Weights of a small GPT-style language model, trained from scratch on English Wikipedia.
Training: 121M tokens, 6959 steps.
Each number is 50 + 15 x the weight over its row's rms, rounded and kept within 0 to 99. Layers, rows and columns count from 0. The size before them is the row's rms in percent of the matrix's.

# q: layer 8 attention query, 96x96, rms 0.0719, rows 0-36, columns 0-47
# k: layer 8 attention key, 96x96, rms 0.0727, rows 0-36, columns 0-47
# v: layer 8 attention value, 96x96, rms 0.127, rows 0-31, columns 0-47
# o: layer 8 attention output (transposed), 96x96, rms 0.151, rows 0-31, columns 0-47
q0 077:45 48 46 75 47 48 68 44 58 44 21 38 49 67 41 49 70 68 32 51 46 56 27 58 80 65 60 26 35 29 51 78 51 53 59 73 52 37 58 60 60 71 66 60 52 68 61 31
k0 084:62 71 47 55 47 57 62 61 53 55 69 42 31 47 68 59 53 40 51 60 63 76 49 55 54 19 55 65 58 56 53 46 78 39 38 51 47 55 52 54 44 46 79 55 50 24 63 50
q1 087:44 62 45 69 32 65 25 30 27 49 66 47 36 52 38 72 57 76 48 77 32 61 52 67 40 34 35 60 55 67 38 67 55 13 79 21 42 40 37 49 62 31 55 45 56 46 77 46
k1 076:33 34 78 62 73 51 72 49 57 52 43 61 57 63 38 44 64 37 50 57 30 45 19 35 55 58 88 23 32 51 35 39 36 74 60 38 55 52 63 57 73 50 41 46 70 50 44 45
q2 177:58 40 51 40 36 41 46 63 72 47 30 36 61 54 83 50 63 32 34 21 50 28 66 46 32 59 49 49 42 12 56 22 64 80 22 51 60 58 82 60 38 37 39 63 26 27 52 47
k2 105:67 42 42 28 33 61 36 59 43 52 54 49 73 37 54 56 54 25 46 18 40 36 48 43 60 76 41 45 38 59 82 34 54 54 46 53 59 56 84 52 28 57 37 49 07 64 52 56
q3 113:82 58 54 45 42 54 56 44 33 32 70 26 56 43 41 46 54 64 45 64 55 49 45 66 42 48 50 59 33 42 40 49 44 45 84 23 45 61 71 50 52 37 54 39 49 57 44 45
k3 106:50 46 37 45 54 56 29 40 27 44 73 25 70 52 38 44 63 42 69 33 55 48 61 31 46 58 45 44 62 68 36 53 39 44 76 42 63 61 68 55 36 26 43 38 11 84 49 53
q4 092:68 28 53 44 49 57 62 30 29 65 71 49 29 42 53 16 49 45 72 42 84 43 58 68 41 89 44 29 47 33 47 56 60 41 61 25 90 48 56 51 44 28 49 18 50 53 63 64
k4 067:51 22 48 60 62 40 38 36 46 53 75 20 39 20 42 50 70 72 48 52 39 59 76 50 41 35 38 41 54 44 27 48 55 54 65 29 55 46 51 69 57 58 45 66 48 61 56 38
q5 092:50 46 59 48 57 61 34 75 51 57 43 56 60 58 56 66 57 34 19 19 51 44 67 57 45 36 49 65 38 21 56 35 70 51 31 60 67 45 59 46 49 67 69 58 52 25 57 32
k5 106:58 80 54 68 36 63 10 65 56 50 48 53 38 53 47 50 38 51 42 50 46 61 90 35 57 49 43 57 64 63 64 65 56 50 43 68 41 38 38 35 61 45 70 28 49 32 58 31
q6 086:23 50 34 49 61 40 56 48 39 60 75 73 27 46 18 43 30 50 64 63 50 57 42 41 50 49 45 34 70 78 39 65 33 38 50 45 55 48 18 40 40 54 44 50 73 62 35 52
k6 164:46 36 49 68 80 46 69 31 64 43 43 49 30 73 50 36 47 70 49 72 57 51 38 54 42 24 69 41 53 39 27 64 44 60 61 59 36 41 40 51 64 38 53 64 83 41 48 41
q7 084:54 48 30 44 65 28 54 27 43 35 40 52 33 34 36 43 37 39 01 62 48 18 45 69 37 70 59 68 49 22 12 46 16 63 49 49 59 50 65 50 42 75 47 65 43 57 60 40
k7 089:38 81 50 23 42 40 50 20 47 48 61 64 52 41 35 61 51 47 39 33 46 33 33 42 58 28 55 50 35 47 68 50 45 15 48 75 73 48 69 41 42 53 10 36 33 66 49 62
q8 079:49 39 64 53 47 51 82 55 72 53 36 82 58 39 59 43 44 13 40 15 64 48 69 44 54 50 60 53 56 37 63 37 64 51 53 49 58 61 36 36 29 34 39 68 58 48 30 61
k8 079:50 55 79 76 59 68 29 62 60 54 61 58 35 57 71 47 41 41 78 49 42 37 59 29 69 54 42 73 58 50 42 61 36 37 47 49 41 47 38 50 28 10 57 60 58 50 35 17
q9 078:69 62 43 35 45 52 41 36 48 49 45 63 56 64 60 73 46 36 54 72 53 46 25 50 60 48 62 41 28 62 56 69 67 47 49 44 68 45 41 47 22 73 56 22 53 54 79 66
k9 072:60 29 38 51 30 40 56 46 49 36 47 57 76 57 30 52 55 48 76 44 46 71 31 47 52 75 37 38 27 51 38 46 38 70 60 22 29 38 40 31 53 56 36 36 43 37 47 45
q10 081:67 47 59 71 23 44 57 74 62 54 47 44 73 39 64 63 34 38 46 59 41 36 45 62 75 72 36 23 64 44 24 73 51 41 70 57 51 34 52 40 77 28 46 59 64 66 59 30
k10 080:36 44 48 64 63 58 63 47 32 59 53 35 51 74 57 47 61 45 67 63 30 64 57 34 46 70 82 59 64 22 39 45 32 34 44 27 64 71 65 54 70 40 22 38 45 36 33 45
q11 086:40 62 83 07 55 44 71 71 57 25 49 42 40 47 51 31 40 44 56 40 79 51 54 64 25 65 36 70 48 23 60 33 52 37 21 58 72 70 40 48 70 33 58 66 46 36 26 61
k11 084:34 67 55 74 37 59 22 33 24 53 50 44 41 49 67 51 47 56 54 48 42 52 61 45 57 51 76 33 59 68 36 49 30 52 47 63 65 52 30 47 64 24 41 58 46 58 77 59
q12 093:67 40 62 52 60 59 62 32 45 65 46 59 52 47 42 45 60 38 52 43 50 65 47 42 35 62 61 45 30 45 29 50 70 39 61 35 44 50 50 61 27 62 69 24 31 48 68 68
k12 085:54 44 69 29 41 42 44 50 76 40 33 42 46 60 72 67 40 52 77 45 62 66 30 38 75 55 23 43 51 53 38 71 43 65 60 46 24 26 48 31 03 49 44 40 46 46 38 47
q13 089:57 37 52 39 41 13 60 21 40 42 31 29 67 66 76 74 43 39 50 43 57 29 35 66 60 40 31 48 62 64 46 69 44 76 54 54 55 21 47 54 27 49 49 75 71 67 54 41
k13 090:30 28 58 64 65 53 59 16 42 46 59 47 51 57 66 63 68 32 62 54 44 52 71 40 54 63 43 85 50 28 58 30 36 39 47 32 42 60 44 77 40 22 49 46 41 34 45 60
q14 088:31 52 60 52 41 30 68 68 71 53 38 77 53 55 40 48 37 67 70 37 44 61 67 68 54 33 38 30 51 39 34 36 34 20 47 66 48 43 45 46 49 10 46 30 56 47 64 08
k14 085:28 60 41 73 50 56 55 56 64 50 57 48 51 60 26 44 42 60 58 51 31 63 41 56 41 27 56 52 72 42 34 27 51 23 18 54 29 58 57 78 62 59 56 28 81 39 63 24
q15 085:32 56 61 58 38 41 45 52 63 44 44 32 37 50 21 58 41 75 54 30 53 50 47 79 42 30 48 57 42 66 75 48 48 69 55 64 32 40 55 49 78 28 60 57 50 56 43 52
k15 083:38 66 70 38 33 41 60 48 29 53 67 44 60 43 65 44 49 51 39 43 48 39 72 47 51 33 57 33 61 54 45 42 60 60 47 23 52 69 37 50 56 52 41 61 49 55 44 65
q16 087:59 66 19 64 51 56 25 67 50 62 59 58 77 36 61 42 35 49 48 60 55 44 30 41 53 24 61 59 50 56 59 43 70 46 47 30 47 72 51 49 69 38 54 36 54 49 54 27
k16 083:37 23 35 56 98 57 62 51 29 32 44 37 56 56 49 44 58 47 44 86 43 40 30 55 31 53 64 49 24 52 36 66 29 50 62 28 49 38 56 50 81 60 69 53 50 46 46 41
q17 083:43 62 70 68 17 75 37 55 68 41 47 47 60 54 55 66 47 47 59 43 39 68 35 66 67 45 50 57 49 46 43 48 56 57 38 41 32 63 55 47 42 23 44 41 47 39 47 67
k17 084:57 67 28 66 30 46 42 62 38 65 44 41 76 50 73 38 49 38 62 54 38 45 49 42 69 60 85 37 48 57 46 36 35 72 73 64 53 48 27 46 55 44 40 37 31 54 46 36
q18 083:72 43 44 70 31 54 43 44 57 52 72 27 49 55 61 39 43 70 47 71 14 37 66 66 45 70 65 46 66 43 32 53 60 30 59 82 40 47 72 76 66 26 52 19 41 62 54 48
k18 080:72 49 57 56 59 56 40 47 47 42 33 48 54 72 42 49 80 60 64 47 52 72 67 60 33 45 62 53 34 27 30 47 32 40 48 99 79 46 89 46 43 68 52 40 41 45 51 46
q19 090:28 56 75 37 48 21 67 26 71 79 42 36 57 60 43 50 56 28 71 41 45 35 67 36 39 79 51 73 64 41 54 31 60 42 50 72 74 51 48 64 33 44 44 54 34 61 66 56
k19 085:54 49 75 86 59 51 67 12 77 67 26 48 38 96 66 55 49 46 48 67 47 61 72 50 54 61 25 86 32 51 59 52 35 31 69 37 45 26 43 47 41 60 48 64 57 39 72 47
q20 082:49 52 67 56 43 76 68 57 17 61 21 85 41 64 62 58 66 41 43 23 75 53 68 45 69 60 66 72 34 28 71 35 60 53 57 47 44 53 24 41 50 72 46 54 63 32 39 53
k20 085:43 60 65 41 60 49 22 45 25 65 42 68 33 73 72 67 44 45 40 33 50 53 45 40 73 54 61 42 83 55 59 69 57 64 60 50 45 53 38 37 42 36 51 69 34 49 44 25
q21 081:35 49 61 77 30 40 48 50 69 58 67 29 39 39 61 58 51 58 56 45 42 39 64 58 63 36 47 32 47 51 66 59 52 82 77 34 68 29 64 47 52 37 37 81 51 72 32 40
k21 081:82 58 49 54 67 60 72 81 28 55 57 46 57 31 67 37 52 50 43 36 53 52 71 56 68 74 43 56 25 41 54 49 51 54 44 28 71 71 41 58 45 51 45 69 47 74 41 49
q22 073:17 61 24 57 49 40 36 64 36 37 54 54 43 69 50 66 36 60 46 68 21 55 43 44 26 44 31 63 55 43 54 34 51 38 29 53 44 72 57 60 65 24 45 21 47 46 49 54
k22 068:64 55 29 56 45 50 59 59 66 57 33 55 71 31 37 51 59 66 33 50 63 33 13 54 42 50 49 29 40 58 35 44 31 29 50 64 58 56 46 56 64 53 62 26 58 43 56 28
q23 089:61 39 79 50 41 31 59 39 75 53 51 36 32 27 56 40 67 41 52 47 53 58 72 41 58 60 57 74 46 40 54 39 41 87 59 46 34 38 57 56 38 60 44 79 50 44 50 50
k23 080:43 64 55 59 79 64 33 63 71 72 57 44 36 34 75 51 40 38 46 53 61 48 89 52 63 53 55 64 62 48 58 62 62 63 81 58 34 54 49 73 44 44 81 59 40 56 63 46
q24 084:49 42 74 58 41 43 58 52 76 55 27 68 38 31 71 62 44 54 64 56 49 84 66 51 69 39 43 68 28 12 47 35 43 65 38 57 40 62 46 35 37 69 28 54 61 28 71 36
k24 082:42 66 20 71 81 49 47 74 53 70 48 57 44 32 36 61 32 37 76 35 37 63 41 41 40 43 70 37 59 43 39 55 58 51 54 58 41 44 28 84 45 71 48 30 66 43 70 00
q25 083:34 61 41 74 47 49 61 42 45 62 37 60 72 54 67 47 53 60 52 28 61 39 49 41 59 63 60 70 70 52 90 59 39 48 28 57 38 43 34 58 51 32 37 48 51 38 55 40
k25 078:47 52 38 54 37 45 59 33 22 66 23 46 29 84 38 64 67 46 30 55 50 57 61 43 38 51 42 73 64 64 70 55 28 60 71 49 47 43 56 53 48 37 77 71 56 35 25 47
q26 086:20 41 58 66 49 43 46 38 61 60 58 43 35 48 64 42 59 47 55 38 30 81 63 24 35 43 59 38 49 45 56 18 67 55 26 48 57 46 45 51 52 49 52 33 37 31 67 40
k26 088:62 23 45 50 69 49 59 86 71 51 35 38 52 39 63 56 47 43 41 69 46 57 10 72 47 44 34 41 29 58 37 45 51 74 50 52 39 39 22 41 52 57 72 42 74 43 67 38
q27 088:20 35 73 51 51 43 57 57 31 46 45 51 19 59 64 46 60 39 44 23 63 39 58 40 41 51 54 45 31 38 80 33 60 66 29 52 68 39 20 46 68 81 40 66 56 43 54 63
k27 083:54 53 59 58 57 43 59 57 34 44 40 64 31 62 86 47 44 47 16 49 43 57 52 55 69 41 43 33 39 46 52 69 52 89 33 42 59 63 17 42 52 61 63 58 54 43 73 55
q28 086:54 39 43 52 57 53 61 41 32 56 61 52 52 14 50 86 41 63 37 57 64 46 52 56 28 35 49 34 28 57 35 21 35 61 61 44 47 49 42 44 56 60 51 46 60 55 65 36
k28 080:50 50 63 36 67 49 45 55 21 62 57 39 55 56 32 66 50 37 19 38 53 48 52 58 47 54 42 41 50 62 64 73 45 40 34 27 67 36 28 40 39 23 65 37 47 54 66 50
q29 088:35 48 37 48 62 25 43 77 64 24 44 39 55 45 29 72 42 54 45 50 35 63 39 59 27 45 26 62 67 36 28 50 55 64 57 45 42 51 53 48 74 48 59 48 71 38 42 44
k29 091:28 76 59 65 54 48 50 44 61 65 74 31 55 14 57 54 50 56 71 56 41 47 05 54 61 33 60 30 49 41 36 44 64 29 45 27 45 68 54 63 69 58 39 16 56 38 51 43
q30 084:34 64 53 84 63 44 49 40 73 68 34 52 75 30 42 29 49 59 27 45 34 63 44 57 83 39 65 60 48 40 48 28 61 44 50 23 22 51 48 31 45 53 54 34 47 34 62 21
k30 084:31 61 36 51 90 61 62 35 46 55 34 39 44 65 57 55 48 21 48 96 36 39 31 46 63 22 49 61 39 56 47 85 73 53 53 41 65 48 62 37 50 55 61 53 60 55 40 51
q31 087:40 45 44 51 41 65 35 69 34 40 24 67 42 59 70 51 39 39 43 38 65 70 46 21 60 19 51 30 41 42 56 77 44 55 37 58 42 51 37 41 51 69 40 64 79 44 64 54
k31 083:35 29 35 22 52 54 48 85 30 38 53 64 34 29 59 58 60 49 61 48 51 34 64 34 32 38 44 55 54 43 37 55 66 59 25 58 49 35 40 69 49 50 28 48 47 48 37 64
v0 062:45 57 77 58 41 44 20 56 61 47 64 42 48 25 68 45 47 70 67 49 63 44 43 57 60 51 30 62 59 52 47 53 37 24 44 40 13 55 45 33 18 55 50 63 53 30 61 57
o0 053:61 30 73 68 31 57 44 42 54 59 36 58 75 21 40 32 48 50 16 55 50 45 50 53 65 38 52 29 55 56 32 34 19 39 57 63 53 43 99 66 66 56 43 54 52 44 55 24
v1 050:48 27 26 53 49 45 39 44 65 35 45 27 49 60 35 42 47 31 73 51 33 42 19 58 41 52 56 26 48 25 34 67 46 49 55 58 72 34 52 16 58 37 22 36 46 67 22 45
o1 043:54 45 35 47 38 56 49 58 30 49 41 57 67 45 93 40 34 48 79 39 62 67 52 51 43 12 65 53 33 59 61 49 40 62 46 46 51 50 66 59 58 30 46 51 51 67 50 50
v2 055:54 53 20 19 72 32 60 30 51 73 45 43 74 40 32 64 56 51 03 48 59 46 65 22 69 43 65 41 23 62 52 65 52 53 57 61 71 45 54 40 76 46 56 41 44 40 50 63
o2 050:35 51 57 23 50 47 45 46 40 39 62 54 41 86 50 53 65 35 78 43 53 28 73 46 33 75 44 46 64 29 57 48 75 46 51 50 61 61 18 48 35 57 40 37 16 16 35 29
v3 053:47 75 84 55 59 33 72 42 51 27 46 74 71 48 80 44 41 33 59 48 57 54 25 70 54 53 45 88 39 52 67 72 58 23 52 46 28 56 54 38 37 43 30 66 55 62 42 33
o3 043:69 44 53 61 81 60 50 54 61 63 45 53 33 45 46 45 21 64 32 47 28 53 42 53 90 51 69 45 51 03 39 31 67 51 50 54 40 53 45 51 58 67 59 23 44 41 45 58
v4 045:35 40 69 41 34 24 51 51 62 70 20 41 45 41 54 92 35 42 04 51 40 38 67 46 86 56 49 34 76 51 51 36 52 46 55 67 52 32 51 72 33 51 59 83 57 37 47 57
o4 043:54 36 32 51 54 42 45 62 41 24 65 50 50 56 46 41 66 40 32 56 44 59 46 40 29 38 40 52 39 50 41 55 59 22 47 51 53 52 17 50 45 49 47 43 38 32 48 24
v5 053:63 37 60 63 45 62 78 46 49 50 32 35 57 56 55 26 50 57 63 62 52 56 53 77 35 42 44 66 42 43 28 56 32 53 38 50 49 64 65 25 68 25 62 52 59 26 69 54
o5 047:50 45 52 41 66 47 48 48 29 52 27 47 29 55 63 51 87 54 57 40 68 39 55 55 46 57 44 51 45 36 37 42 48 78 75 41 47 34 33 42 31 74 69 87 53 44 78 36
v6 050:59 21 26 32 60 45 45 38 29 79 54 99 58 43 32 64 50 41 39 42 50 45 68 44 65 66 55 43 44 67 45 72 34 83 70 45 32 54 39 51 47 78 47 48 47 68 59 69
o6 044:29 62 63 63 44 55 62 29 78 42 61 34 69 65 39 56 38 54 43 57 17 63 64 48 43 33 62 70 69 40 52 55 74 25 68 64 50 73 20 60 73 31 58 28 21 42 33 32
v7 050:63 55 57 51 59 55 25 79 71 35 24 45 47 24 46 35 55 54 87 65 71 50 46 61 41 61 36 45 50 47 40 62 53 45 65 48 29 59 55 24 33 50 56 51 55 55 40 47
o7 044:36 69 60 66 27 50 67 50 60 59 31 44 92 28 62 51 44 61 45 49 67 47 32 59 41 48 59 64 32 52 63 48 43 54 43 67 69 53 56 62 88 32 36 62 85 43 69 39
v8 047:25 63 06 32 66 62 61 42 31 62 73 57 33 59 39 62 60 39 30 38 40 70 53 45 45 34 78 51 38 63 57 34 50 42 50 48 82 38 48 63 51 69 39 19 51 31 50 26
o8 040:35 58 49 51 52 49 43 53 51 62 56 69 14 47 56 65 30 23 78 44 57 39 57 41 58 54 30 60 74 66 86 50 58 40 36 29 59 67 32 52 40 57 36 35 47 68 18 76
v9 054:60 47 53 59 38 48 46 49 27 58 59 51 25 82 57 54 13 53 64 70 65 55 75 45 49 76 48 80 64 37 56 37 60 50 43 54 36 53 48 76 45 65 48 72 44 54 54 59
o9 046:61 38 49 50 62 56 51 51 70 32 51 34 55 48 44 73 55 62 02 54 14 55 38 46 71 54 79 26 49 54 30 47 64 64 61 65 39 28 45 54 54 49 42 46 43 43 58 35
v10 051:51 33 55 56 57 48 36 60 19 66 70 82 83 18 52 72 38 53 41 49 74 54 50 40 66 58 38 44 31 72 63 59 60 58 71 35 41 56 38 74 59 49 55 37 47 59 36 75
o10 044:53 57 65 54 24 51 56 51 52 43 69 21 44 71 18 40 57 34 47 45 25 45 65 47 54 52 34 39 71 51 51 45 59 12 46 59 48 66 57 46 45 51 58 45 08 23 46 48
v11 059:18 34 66 60 44 55 26 47 34 36 41 91 50 59 24 45 59 44 55 35 57 54 38 59 16 50 61 42 42 53 42 48 42 58 64 39 19 52 48 35 55 72 39 49 51 52 77 61
o11 047:37 39 55 64 44 58 24 34 42 45 38 30 35 61 54 37 33 71 29 53 61 68 71 57 36 33 48 63 75 55 28 49 45 46 70 30 55 51 99 37 30 33 71 59 45 73 56 44
v12 055:51 58 51 48 55 53 28 60 60 49 74 97 49 31 37 40 90 41 52 34 41 50 64 48 32 48 70 67 60 50 48 48 59 50 51 41 18 52 43 31 39 79 35 62 49 25 46 65
o12 046:38 36 60 41 45 70 45 38 52 53 49 38 31 32 40 45 16 60 26 61 27 30 50 40 62 65 59 52 68 67 60 37 58 60 48 44 34 81 87 62 50 40 50 25 63 57 40 52
v13 056:55 49 72 28 47 32 30 61 55 21 28 76 30 55 70 46 26 43 55 54 67 50 50 55 48 65 51 44 56 51 65 61 69 75 29 45 44 63 44 80 41 70 28 51 48 72 49 77
o13 048:40 70 38 75 51 37 63 64 68 45 37 41 97 48 54 83 48 58 56 55 38 78 27 55 62 45 61 60 52 32 41 70 49 37 52 79 49 65 56 67 96 19 70 35 65 63 56 57
v14 050:63 50 59 74 43 65 60 59 41 19 55 34 42 62 68 19 46 39 75 59 22 39 34 65 17 40 70 53 55 44 44 24 50 36 25 44 46 49 50 42 55 47 48 50 58 45 55 47
o14 047:63 38 37 50 59 57 26 64 33 65 48 58 27 41 58 61 53 63 58 50 64 57 37 63 59 57 53 38 44 61 41 58 32 86 58 33 36 39 83 48 26 60 54 61 72 63 58 76
v15 050:34 38 55 35 50 40 34 36 53 59 25 52 57 40 67 52 41 75 35 48 87 56 53 42 66 66 36 42 39 57 47 63 48 61 53 50 45 58 55 42 58 33 67 44 51 29 72 78
o15 045:45 54 70 38 46 36 54 39 47 35 43 21 64 79 48 47 78 43 43 36 56 46 65 47 40 57 34 52 64 26 35 45 60 34 66 67 72 37 46 49 50 42 45 65 22 34 66 06
v16 051:60 45 24 56 63 75 45 58 43 19 70 24 51 39 44 21 48 68 82 53 83 60 29 51 22 38 41 62 18 46 47 63 52 58 40 40 60 69 54 37 68 35 49 12 49 50 71 60
o16 048:43 65 70 45 34 46 57 42 46 65 32 50 64 54 50 62 60 50 67 32 63 39 57 58 71 66 54 39 67 54 53 44 39 66 58 51 48 39 69 46 60 50 48 70 59 63 55 59
v17 064:54 39 44 77 44 70 44 39 45 66 65 48 71 68 22 60 45 56 78 54 33 53 49 52 40 54 55 36 71 35 45 61 42 59 67 48 50 40 41 27 62 35 47 29 41 70 39 48
o17 054:53 33 58 52 17 76 67 44 43 59 55 34 43 52 55 36 34 60 51 31 44 57 64 29 42 42 60 44 27 65 61 34 58 62 42 43 63 49 87 45 50 56 46 49 28 49 62 59
v18 059:37 46 36 29 56 41 28 53 69 60 35 67 42 36 35 59 42 63 39 43 86 56 58 27 61 65 42 35 44 52 56 63 64 79 67 57 35 47 46 54 30 62 37 49 49 49 41 69
o18 052:28 66 63 54 29 45 70 35 55 38 49 34 79 61 46 49 49 57 44 54 43 41 57 47 44 45 60 59 54 42 59 47 56 19 38 75 57 60 31 51 88 19 44 46 48 43 46 16
v19 055:61 59 75 54 46 59 35 74 51 05 61 55 48 54 60 73 64 65 46 57 64 50 70 62 35 40 56 78 71 47 39 42 58 23 26 40 67 55 53 70 35 48 43 73 56 33 84 35
o19 046:47 48 52 60 34 62 49 62 37 34 34 52 62 12 25 64 52 48 18 46 47 41 28 29 78 70 68 32 52 78 22 39 56 38 57 49 60 35 40 39 56 65 37 64 58 54 58 45
v20 058:50 48 41 33 54 41 37 64 66 34 45 83 23 37 55 29 41 75 45 55 85 58 57 44 58 69 44 92 39 41 51 52 51 62 45 57 33 73 51 40 51 59 31 44 49 37 68 70
o20 051:42 52 72 35 52 50 72 38 60 36 31 19 79 55 53 60 69 43 34 49 30 42 43 47 55 62 63 48 64 29 44 44 63 53 69 69 50 49 60 61 60 32 55 61 52 44 50 16
v21 059:44 20 61 71 37 53 50 44 26 41 58 64 35 73 56 53 53 43 62 61 55 51 51 61 39 47 46 98 48 39 29 25 17 46 32 42 37 61 61 38 23 38 27 69 61 12 49 56
o21 051:69 30 59 52 84 53 33 49 52 36 37 61 38 42 44 45 59 63 26 53 53 58 45 48 69 03 56 44 69 59 31 54 34 43 83 34 21 39 13 47 53 67 67 74 62 52 45 34
v22 058:45 40 60 51 47 53 51 66 51 37 56 28 62 21 54 55 50 63 55 55 69 63 63 68 47 44 27 50 49 61 47 57 44 63 41 39 39 67 51 74 45 36 64 54 45 16 56 43
o22 048:56 62 53 66 26 36 53 57 54 45 31 58 62 28 41 43 88 34 55 52 65 33 50 46 72 52 24 58 45 58 46 49 26 23 60 51 46 58 12 45 73 69 64 60 64 54 64 39
v23 056:28 30 65 37 48 37 46 39 58 68 41 33 51 70 61 61 43 55 23 46 67 41 51 52 41 35 53 38 50 48 39 39 41 26 16 53 66 38 55 54 81 53 47 43 52 39 99 42
o23 047:42 34 49 53 55 48 30 40 56 39 33 55 47 71 57 56 61 43 55 33 52 46 64 30 32 70 40 47 75 60 32 48 57 53 59 55 76 34 64 40 03 51 52 65 32 70 44 44
v24 044:42 37 18 39 48 46 33 39 41 44 39 25 47 44 70 61 44 29 39 26 35 39 51 35 65 29 57 00 62 62 71 48 54 51 40 59 79 23 37 75 39 34 40 40 46 45 43 38
o24 040:62 45 33 50 40 38 23 59 47 57 78 65 44 54 54 55 39 46 61 59 54 81 50 61 26 42 53 51 54 65 45 62 41 24 30 63 58 47 54 48 38 32 27 27 41 80 31 67
v25 051:53 47 17 43 61 64 46 64 68 53 25 51 49 55 23 47 66 53 36 63 66 53 48 46 41 61 54 44 35 48 43 42 57 80 74 64 63 43 54 24 55 45 52 56 55 54 31 74
o25 044:28 78 44 42 41 52 59 52 31 43 45 32 66 61 64 60 57 66 78 46 87 38 45 73 27 35 63 64 44 53 69 61 61 62 44 52 59 49 21 47 62 38 36 67 73 25 60 40
v26 048:71 44 23 72 59 71 47 59 27 35 97 46 35 57 53 27 41 54 89 48 56 63 54 57 21 36 45 63 37 65 56 57 44 49 29 35 42 65 44 58 44 42 41 28 45 37 53 28
o26 046:53 58 52 60 46 57 50 39 78 76 44 62 50 33 44 64 40 56 51 52 45 47 50 56 77 50 59 39 65 68 60 42 29 64 59 46 27 38 54 49 63 62 41 47 66 75 34 85
v27 048:51 59 76 49 42 31 53 50 77 39 08 68 58 40 42 74 72 29 18 53 43 38 43 66 66 64 55 50 65 36 56 36 57 34 73 69 42 36 54 47 48 52 40 81 59 67 36 50
o27 045:48 47 37 41 47 55 50 72 28 25 53 39 57 50 52 46 42 56 38 55 43 61 39 41 35 48 56 63 25 40 46 55 79 36 41 48 56 62 17 52 54 41 53 44 50 32 57 25
v28 055:57 50 15 43 61 35 63 28 50 55 58 46 63 55 63 79 63 37 15 38 44 48 61 44 70 42 46 51 43 64 44 61 48 41 53 55 68 25 54 75 39 33 49 57 50 19 58 37
o28 049:60 50 46 38 55 58 31 51 52 37 69 66 29 53 46 58 52 38 66 66 50 30 63 43 60 32 48 51 54 55 51 39 60 20 45 42 42 62 00 38 47 63 37 41 28 33 29 51
v29 049:44 43 72 48 41 34 76 46 58 75 28 58 52 47 50 77 55 29 04 47 18 35 56 52 83 51 53 52 69 37 43 35 44 37 54 64 62 28 56 47 51 54 57 93 55 38 38 52
o29 048:52 33 25 34 70 48 37 67 29 28 63 53 23 63 51 39 62 40 44 56 46 49 50 47 29 39 44 52 38 40 46 57 66 43 51 37 41 60 28 54 23 60 56 52 37 26 50 33
v30 054:27 57 96 47 35 33 61 58 55 73 19 54 63 47 61 79 58 40 22 46 25 35 53 65 71 49 48 34 76 47 50 29 55 24 55 56 61 24 49 68 39 65 55 84 53 57 46 46
o30 050:56 43 27 58 52 49 39 71 32 34 61 57 30 42 47 39 46 46 38 55 50 57 42 42 37 49 34 59 30 58 42 52 52 33 31 43 56 62 42 50 32 57 56 42 40 47 54 44
v31 058:53 59 30 52 50 33 37 59 75 68 75 10 51 48 73 55 36 60 33 39 40 39 67 18 62 41 26 30 52 38 51 49 77 36 43 54 74 27 47 42 58 50 59 42 47 26 45 52
o31 050:69 49 36 34 45 53 45 44 45 54 62 55 28 59 54 44 50 32 65 47 52 19 54 45 41 65 47 16 48 63 68 37 38 48 26 60 45 44 79 58 17 39 11 60 36 24 50 44
q32 089:95 66 39 32 40 38 68 41 71 69 48 71 66 46 36 43 60 21 74 30 54 51 38 63 80 67 58 58 59 44 62 59 51 55 45 29 52 52 47 59 73 62 45 62 66 37 41 64
k32 087:65 38 66 31 64 60 51 28 38 53 61 41 50 32 47 75 43 41 37 53 48 51 46 49 11 47 45 36 46 71 58 58 33 38 66 47 33 26 37 22 36 66 87 43 55 62 44 49
q33 075:69 47 47 62 61 47 53 41 47 32 44 51 39 37 73 39 59 48 44 55 37 53 43 75 54 56 55 71 49 26 41 20 70 84 52 15 64 55 69 41 47 47 36 49 44 14 77 49
k33 090:69 39 44 38 26 30 45 55 45 36 41 67 42 57 64 50 60 47 45 44 61 54 11 51 65 60 61 52 53 33 53 73 58 68 54 48 45 65 75 67 68 51 33 30 37 29 58 63
q34 195:57 58 40 43 25 49 37 68 72 53 42 47 65 25 65 51 37 41 46 25 56 29 41 65 64 69 57 51 37 31 66 38 63 63 35 64 56 67 85 76 40 63 39 41 25 41 60 62
k34 078:69 41 61 31 19 44 50 50 46 48 49 61 65 56 46 67 50 43 54 35 49 29 46 60 58 74 60 57 42 45 62 50 43 55 49 66 51 57 99 57 35 41 22 33 14 46 47 48
q35 057:50 60 63 37 60 71 41 53 06 36 38 63 42 60 73 59 73 56 44 45 60 33 13 66 50 69 44 49 39 40 57 35 82 86 59 24 61 38 49 45 46 45 50 38 58 38 55 74
k35 301:39 41 55 63 88 48 58 44 41 50 64 44 40 44 41 40 42 62 47 73 50 72 65 44 30 15 42 43 56 54 29 56 52 38 60 32 48 38 00 38 55 46 75 66 95 59 48 46
q36 075:08 56 34 32 36 29 34 75 24 66 42 44 46 59 50 68 32 66 41 50 62 50 44 51 39 62 57 08 43 61 76 69 47 18 36 64 47 56 59 52 48 17 59 54 31 70 46 33
k36 071:75 35 77 64 67 22 42 44 52 44 31 68 52 57 56 58 39 71 47 57 43 43 37 53 42 47 49 67 36 52 42 35 27 40 43 25 30 45 41 22 67 92 56 54 47 36 55 09